config.toml
n_layer = 11
d_model = 192
n_head = 6
n_kv_head = 6
head_dim = 32
d_mlp = 384
vocab_size = 907
activation = "swiglu"
norm = "layernorm"
norm_place = "pre"
norm_eps = 1e-05
positions = "rope"
rope_base = 56400.0
rope_fraction = 1.0
qk_norm = false
attn_scale = 0.177
bias = "none"
tie_embeddings = false
parallel_block = false
extras = ["some layers without attention", "shifted keys", "exclusive self-attention", "hashed n-gram embeddings", "learned residual scales", "capped logits"]
init = "orth"
init_std_qkv = 0.0445
init_std_o = 0.0
init_std_up = 0.0445
init_std_down = 0.0
optimizer = "adam_variant"
lr = 0.00212
beta1 = 0.9
beta2 = 0.95
weight_decay = 0.091
lr_head = 0.00943
grad_clip = 0.5
warmup_steps = 487
schedule = "wsd"
decay_fraction = 0.601
decay_shape = "linear"
final_lr_fraction = 0.0
batch_tokens = 32768
seq_len = 512
doc_mask = true
train_tokens = 146800000
steps = 4480
dataset = "wikipedia_en"
Each number is 128 + 24 x the weight over its row's rms, rounded and kept within 0 to 255. Layers, rows and columns count from 0. The size above them is the row's rms in percent of the matrix's.

# layer 8 MLP down, 192x384, rms 0.0819, rows 104-120, columns 192-383
size [ 98  95 102  97  96  99  93  98 101  98 283  95  95  91  97  96  93]
[[ 87 122 148 156 114 151 135 130  90 113 155 157 114 140 125 126 123 123 147 124  87 143 124 118 176 128 146 135  88 138 104 109 137 139 198 152  74 106  94  93 132  92 157 132 144  87 116 113 120 133 115 126 122 124 136 114 168 155 145 110 139 108  91 121 115 115 173 140 119 118 123 135 126 163 119 146 170 129 127 160 105 117 155 114 111 127 141 155 152  84 135 106 138 111 122 141 144  93 131 123 109 119 121 108 128 160  73 105 118  91 101 126 132 173 107 146 116 107 136 131  86 137 127 133 118 112 133 110  93 111 121 118 146 121 105 141 144 139  67 124 125 104 159  97  91 129  93 129  86 152 139 150 163 152 125 139 173 126 100 121 148 106  93 140 134 187 105 144 132  88 132 126  93 122 145  87 129 124 117 111  88 141 161 136 111  83  99 114 113 122 171 113]
 [152 205 129 140 130 136 113 161 112 100 141 171 130 142  93  91 115 156 118 163 134 125 128 112 161 117  98 151 162  94 140  98 161  99 155 117 124  73 145 105 204  97 123 118 135 135 152  80 140 105  98 136 125 109 118 167 122 108 153 135 105 160 116  91 153 110 147 160 129 161 136  89 124 119 158 142 155 144  87 153 153 171 146 120 113  96 131 119  98 149 107 113 155 135 133 115 144 140 126 135  76 151  95 127 117 105 128  93 128 103 137 142 121 133 121 135 113 105 118 142 131 117 141  72 172 111 117 167 129 102 110 150 110 136 114 128 139 142 150 102 140 112 134 101 179  64 161  76 138 122 127 122 143 140 123 188  98 119  68 105 123 131 143  79 122 143 135 133 143 134 137 112 128  64 110 126 132 138 123 158 143 117 127 164 140 128 107 134 148 165 122 150]
 [121 146  94 127 141 145 127 149 133 122 116 109 145  97 111  78 136 110 136  95 111  51 178 140 118 133  97 127 155  84 150 155 155 139 134 118  80 139 111 162 144 101 151 107  99 159 124 125 106 127 169 147 149 117 126 128 102 106 153 135 107 192 128 104  88 103 121  71 141 127 122 116 121 112 124 153 103 136  94 126 141 100 145 171 148 161 113 133 136 132 140 142 171 157 160 137  62  93 106 122 138 132 108 145 157 139 108 156 132 134 130 146  96 158 123 102 133 111 142 144 121 154 149 122 122 133 136 119 148 128 136 136 151  97 116 122 120 134  96 101 136  88 108 137 115 124 117 104 101 132 147 120 151 128 139 150 135 165  87 161 143 181 134 146 168 155  83 138 148 125 106 163 108 161 156 141 125 114 120 105 129 184 134 153 135 121 126 142 140 135 130 119]
 [ 94 146  95 138  96 109 106 156 132 172 140 101 132  96 129 128 134 109 143 171 120  98 150 123 107  88 166 154 107 124 116 142 146 114 124 115 127 131 101 169  89 155 127 136  89 139 112 156 107 101  93 116 115  90 121 105 114 128 130 130 120 128 168 124 135  76 121 121 120 134 133 155 117  98 160 145 130 120 110 112 125 108 146 154 141 126  98 114 107 107 123 181 118 104 178  85 114 176 129 126 173 154 131  88 110 106 103 124 130  80 132  87  96 135 160 127 121 157 130 116  98 129 174 146 124  89 104 108 136 168 140 134 139 113 121 194 103 125 133 119 128 122 135 128 125 105 163 144  72 149 150 105 103 136 132 114 130 112 108 179 135 126 129  63 152 115 105 115 119 192 114 101  84 112 109  99 104 141  91 164 117 168 122 135 135 113 124 120 122 148 122 190]
 [134 114 115  95 134 119 140 134 100 117 151 157 104 107  75 105  81 158 119 162 128 129 126 148 156 120  98 107 114 115 149  93 118 122 107 118 143  91 136  83 157 115 133 128  91 121 119 124 138 174 111 164 169  74 130 175 136 129 130 131 145 110 110 135 154  90 160 113 133 158 134 124 151 123 113 123 152 139 124 135 128 123 101 143 102 121 174 130 145 111 141 107 104 128 122 114 166  91 105  92  97 143 112 117  76 111 150 102 116 157 109 142 161  93 154 183  94 130 115 153 113 104 114 152 125 125  69 133 137 118 159 119 156 136 180 168 159 101 133 118  74 135  93 169 103 129  96 121 128 127 116 121 154 100 127 119 161 152  99  94 113 158 142 134 108 103 120  98 130 179 102  98 136  65 107 150 142 180 151  97 126 137 131  77 119 136  99 143  96 114 130 111]
 [155 136 118 141 108 110 118 118 156 130 136 143 161 142 129 111 108  79 132  98 176 121 170 126 135 128 117 116 136 126 100 152 131 123 102 119 125 130 134 125  97 114 151 102  99 105 143 106 103  93 125 117 127 118  91 149 120 108  98 133 109 128  78 135 171 145 130 108 163 165 111 120 138 133 128 107 129 111 110 112 152 137  98 105 101  88 138 128 113 135  72  93 141  76 141 137 140 167 135 113 136 116 156 139 126 112 111 137 104 106 138 132 112 188  95 128 144 151 160 130 125 111 164 151 141 149 129 153 128 116 129 140 124 135 147 119 127 105 109 157 146 154 135 119 135 153 124 141 168 125 126 118 154  91 145 117 150 140 150 136 107 153 156 115 155 155 105 130 172 170 186 197 121 103 147 142 117 170 127  97 181  98 127 143 140 141 102 112 132  94 106 143]
 [118 125  90 111 134 147 155 154 158 158 126 112 117  99 143 133 174 129 172 115 120 106 159 107 117 146 127 156 147 174 110 141 128 118 153 113 130 121 160 166 169  70 177 146 153  88 132 132 100 110 150 109 126 154 118 143 101 156  93 141 116 135 134  83 111 135 106 134 161 154 116 166 131 101 136  93 138 128 147 136 127 125 121  99 149 120 119 107 129 127 130 144 160 107 108 148 182 144 118 101 139 125 110 106 175 125 108 159 126  94  95 153 133 109  85  88 122 128 119  99 151  91 125 142 118 143 119  80 160 118  95  88 141 134 150  95 129 154 139 118 125 117  98 171 183 182 112 138 108 125 124 125 144 154  88 150 112 105 134 111  91 152 116 106 137 120 108 139  91 156 150 132 120 157 145 129 114 127 125 180 116 102 162 138 120 130 159 132 105 106 143 144]
 [109  98 101 136 126 142 126 162  94  99 110 109 140 141 182 122 149 138  99 117 118  52 108 158 159 113  96 104 133 140 139 128 161 139 126 139  97 111 153 174  99 175 127 104 144 128 116 130 111  76 122 124 150 119 124 109 128  90 115  85 144 116 111 100 110 120 121 191 116 152  94 150 137 102 117 106 143 138 149 113 111 109 108 130 177 177 133 125 118 133 146 131  97 139 132  72 119 147 114 107 143 133 104 100 106 130 133  78  76 124 136 127 102 169 160 128 131 116 132 130 112 133  95  73 140 134 114  80 113 171 110 127  90 107 164 145 134 129 157 124 119 124  99 157 150 118 139 141 135 136 125 147 153  87 115 120 134 168 131 164 138 122 157 131 122 117 131 119 134 130 100 136 122 126 108 132  81 134 121 117  94 133 154  83 100 106 122 143  95 172 119 123]
 [ 84 123 152 132 109 125 144 142 148 128  78 105 101 131 135  90 102 116  96 170  83  97  57 140 143 127 129 129 109 121 101 141 113 130 149 140 136 110 167 111 112 126 145 127 169 131 141 147 111  84 154 122 109 152 144  58 162  74 126 116 120  96 114 155 162 152 137 124 113 115 151 129 114 105 101 152 162 136 106 173 138  83 102 125 103 145  90 113  91 113 111 110 137 203 174 123 101 132  85  84 172 113 142 136 118 127  71 136 111 126 103 149 132 148 117 103 135 112 119 132 112 128 147 121 161 127 110 145 110 123 181 131  99 129 187 145 135 133 118 105 161 122  99 131 139 117 111 139 134 130  94 118 137 129  94 135 124 148 132 116 128 112 150 155 145 153 112 124 102 152 159 130 142 145 168 129 115 147 130 137 119 104 148  99  77 154 105 162 154 143 138 117]
 [147 113 125 112 144 124  73  80 133 146 121  99 108 155 146 144 188 110 153 128 137 111 161 133  54  93 129 155 134 114 111 134 115 185 151 141 134 118  97 151 127 141 138 130 170  99 162 132 135  96 145 120 155 120 120 130 145 155 140 134 123 186 128 144 120 103 119 102 127 123 119  82 135 130 106 145  97 127 135 152 118 136 161 120 142 123 106  93 124 153 138 120 145 144 127 124  97 135 113 162 163 131 106 131 126  98 151 108 102 127 110 112 132 141 112 123 165  90 140 121  92 146 137 120 114  80 119 109  79  93 149 150 159 134 130 114  65 160 123 103 127  99 182 154 148 102 128  98 180  92 128 113 125 143 151 120 153 126 199 175 115 114 153 135 111 130  94 180  78 133 156 152 133 137 138 107 123 152 151 147 152 115 144 179 137 182 173 142 109 161 145 134]
 [141 141 138 148 194 120 105 142 104 147 160 110  94 118 139 134 108 151 118 136 113 154 192 107 111 132 149 125 143  99 114 116 144  92 153  78 129 117 147 147 125 124 124 128 117 123 157 130 129 138 126 108 182 120  88 151 111 122 187  99 122 137 136 106 112 158 166 120 146 117 121 151 112 146 109 100 108 105 152  86  87 122 131 131 115 121 154  82 125 146 147 138 161 139 123 108 108 129 143  86  94 119 175 119 135 108 141  97 118 102 158 116 149  97  90  70 123 103  60 126  99 159 139 148 133 137 169 162 130  83 116 153 116  74 141 126 139 126 126 162 142 118 122 123  86 119 140 147 151  71 124 148 142 126 151  88  93 127 113 126 135 140 156 128  48  74 135  98 110 115 148 142 131 129 133 130 147 118 142 127  85  70 111 134 174 147 110 130 138 118 122 113]
 [141 143 135 105 101 100 154 122 105 136 144 141 120 115 104  95 108 106 105 122 114 103 103 162 123 132 151 136 135 150 127 123 163 103 146 125 136 136  96 148 115 126 131 131  91 128 124 120 132 132  98 101 104 132 163 143 145 131  86 151 133 112 117 113 159 109 165 122 126 102 134 114 106 168 118 107 133 172 129 134 134  99 137 120  98 115 143 116 201 141 172 125 123 141 129 119 161 140 108 134 152 148 118 176 125 128 117 138 112 121  86 120  63 109 152 112  84 154  80 109 110 161 114 109 115 115 117 131 123 174 139 141 155 135  97 140 180 127  99 138 119 109 151 100 154 117 126  94 133 110 113 126 119 138 110 117 122 169  78  95 120 124 131 180 129 128 159  95  94 102 102 121 118 120 139 125 141 179 188 119 121 116 105 130 118 111 160 108 112 100 157  89]
 [106  82 129 120  95  96 124 143 125 114 136 117  96 129 114 144 118 125 123 111 149 117 156 116 138 108 151 111 104 127 123 170 153 104 150 140 144 156 132  85  88 130 107 124  96 143 105 132 190 101 136 167 118 114 153 116 139 102 136 143  93 160 149 133 142 109 148 148  82 111 139 135 100 140 135 120 121 167 133  93 104 133 101 132 160 141 140 102 111 114  93 127 151 129 115 107 167 123 158 148 135 157 132 110 138 101 122 104 154 134 110 162  95 118 187 188 102 118 167  77 136 140 118 128 121 141 145  95  90 121 153 108  86 125 135 127 156 141 158 114 101 106 106 102 124 132 134  86  84 117 145 138 124 176 125 157 148 162 185 128 112 121 176 152 112  94 177 185 101 128 139 112 149 176 155 132 106  87 136 123 119 122 104 110 141 140  91 140  98 103 117  98]
 [121 145 116 150 153 104 121 148 104 189 141 146 119 111 124  99 121 119  83 144  99 150  89 169 182 145 120 148 172 140 132 137 148 107  94  92 133 121 140  99 157 118 170 150 130 148 155 121 157 108 145 157 132 144 197  95 132 119 128 127 121  92 123  73 101 136 122 129 123 136 129 121 108 145 173  97 126 196 137 108 120 129 135 116 135  96 185 146 171 123 125 145 110  88  90 139 139 144 120  88 119 168 135 176 148 106 152 124 136 126 108 130 131 144 147 154 154  74 125 151 113 149 118 162 122 118 138 136 156 100 142 123 182 154 139 120 169 105 132 135 172 152 148 112 106 113 103 132 156 142 155 174  84 167 156 103 136 122 151 162  95 102 138 120 106 137 108 125 114 121 108 129 123 148 130 152  88 136 111 148 141 132  77 126 132 127 130 169 116 115  69 130]
 [119 112 145 130 140 159 142 172 139 111 140  76 125 144 171 131 114 144 139 133 147 159 109 108  94 139 119 115 100 140 133 125 119 126 139 135 125 161 101 157 173 108 101 155 166 128 123 124 144 112 110 147  95 108 123 127 135 116 127 129 122 123 136  99 127 167 126  96 104 144 115 150 134 112 130 151 153 125 174 109 141 106  95 125 130 104 134 180 170 115 104 164 127 151  70 144 134 112 110 126 110 139 140 120 178 117 114 122 172 102 123 122 129 131 152  97 139 121 175 157 130 139 111  77 137 128 137 106  75 137 134 167  94 119 106 119 101 169 106 122 126 196 163 134 165  96 125 112 133  86 107 144 148 126 112 145  74 139 116 118 157 122 122 133 144 134 161 122 123 138 115 160 126 118  89 110 112 111 143 118 142 116 173 145 117  98 125 178 146 100 118  92]
 [152  68 154 118 161 137 178 144  68 143 156 141 118 157 149 102 111 147 119 118 143 129 105 117 143 143  97 107 141 122 113 122 151  79 134 107 139 143 144  78 135 149 159 124 126 116 118 119 136 132 120 102 129 112 150 135 143  88 168 135  89 114 126  89 127 150  94 115 133 115 117 105 124 122 138 106 128 136 106  76 126 154 151  98 113 112 102 133 118 132 114 104 116  79 179 105 129 141 128 132 141 121  99 156 142 145 161 139 116 113 111  78 155  91 107  97 147 139 126 136 111 118 138 143 141 123 113 136 117 119 138 130 161  99 134 144 166 146 123 150 146 139 138 156 140  98 119 148 111 146 185 115 128 106  74 130 157 104  84 150 129 133 122 124 144 145 149 140 161 120 133 175 113 145 130 135 136 132  86 110 136 124 140 100 126 108 170  99 143 138 158 119]
 [125 146 129 163 106  91 125 136 172 165 108 105 178 151 118 107 122 126  99 157 128 149 137 155  90 117  95 160 142 125 128 155 145 129 180 114 122 149 123 137  97 138 130 107  60  87 157 125 125 125 154 137 133 155 137  89  95 109 134 118 128 129 145 125 113 146  98  93  92  91  87 123 128 136 121 105  65  83 131 101 110  87 109  99 157  97 177 144 133 141 125 131 131 149 112 182 130 123 130 145 125 127 156 110 115  86 151 115 193 113 153 129 110 155 149 143 116 135  94  67 115 101 144 145 135 144 100  92 135 142 129  93 149 102 119 122 105  98 126 138  85 137 128 137 147 171  95  90 127  91 103 108 125 119 141 106 119 105 114 153 105  69 110 148 122  81 160 121 136 146 131 143 105 124 119 166 142 160 128 132 150  83 141 130  97 149 121 135 120 125 117  98]]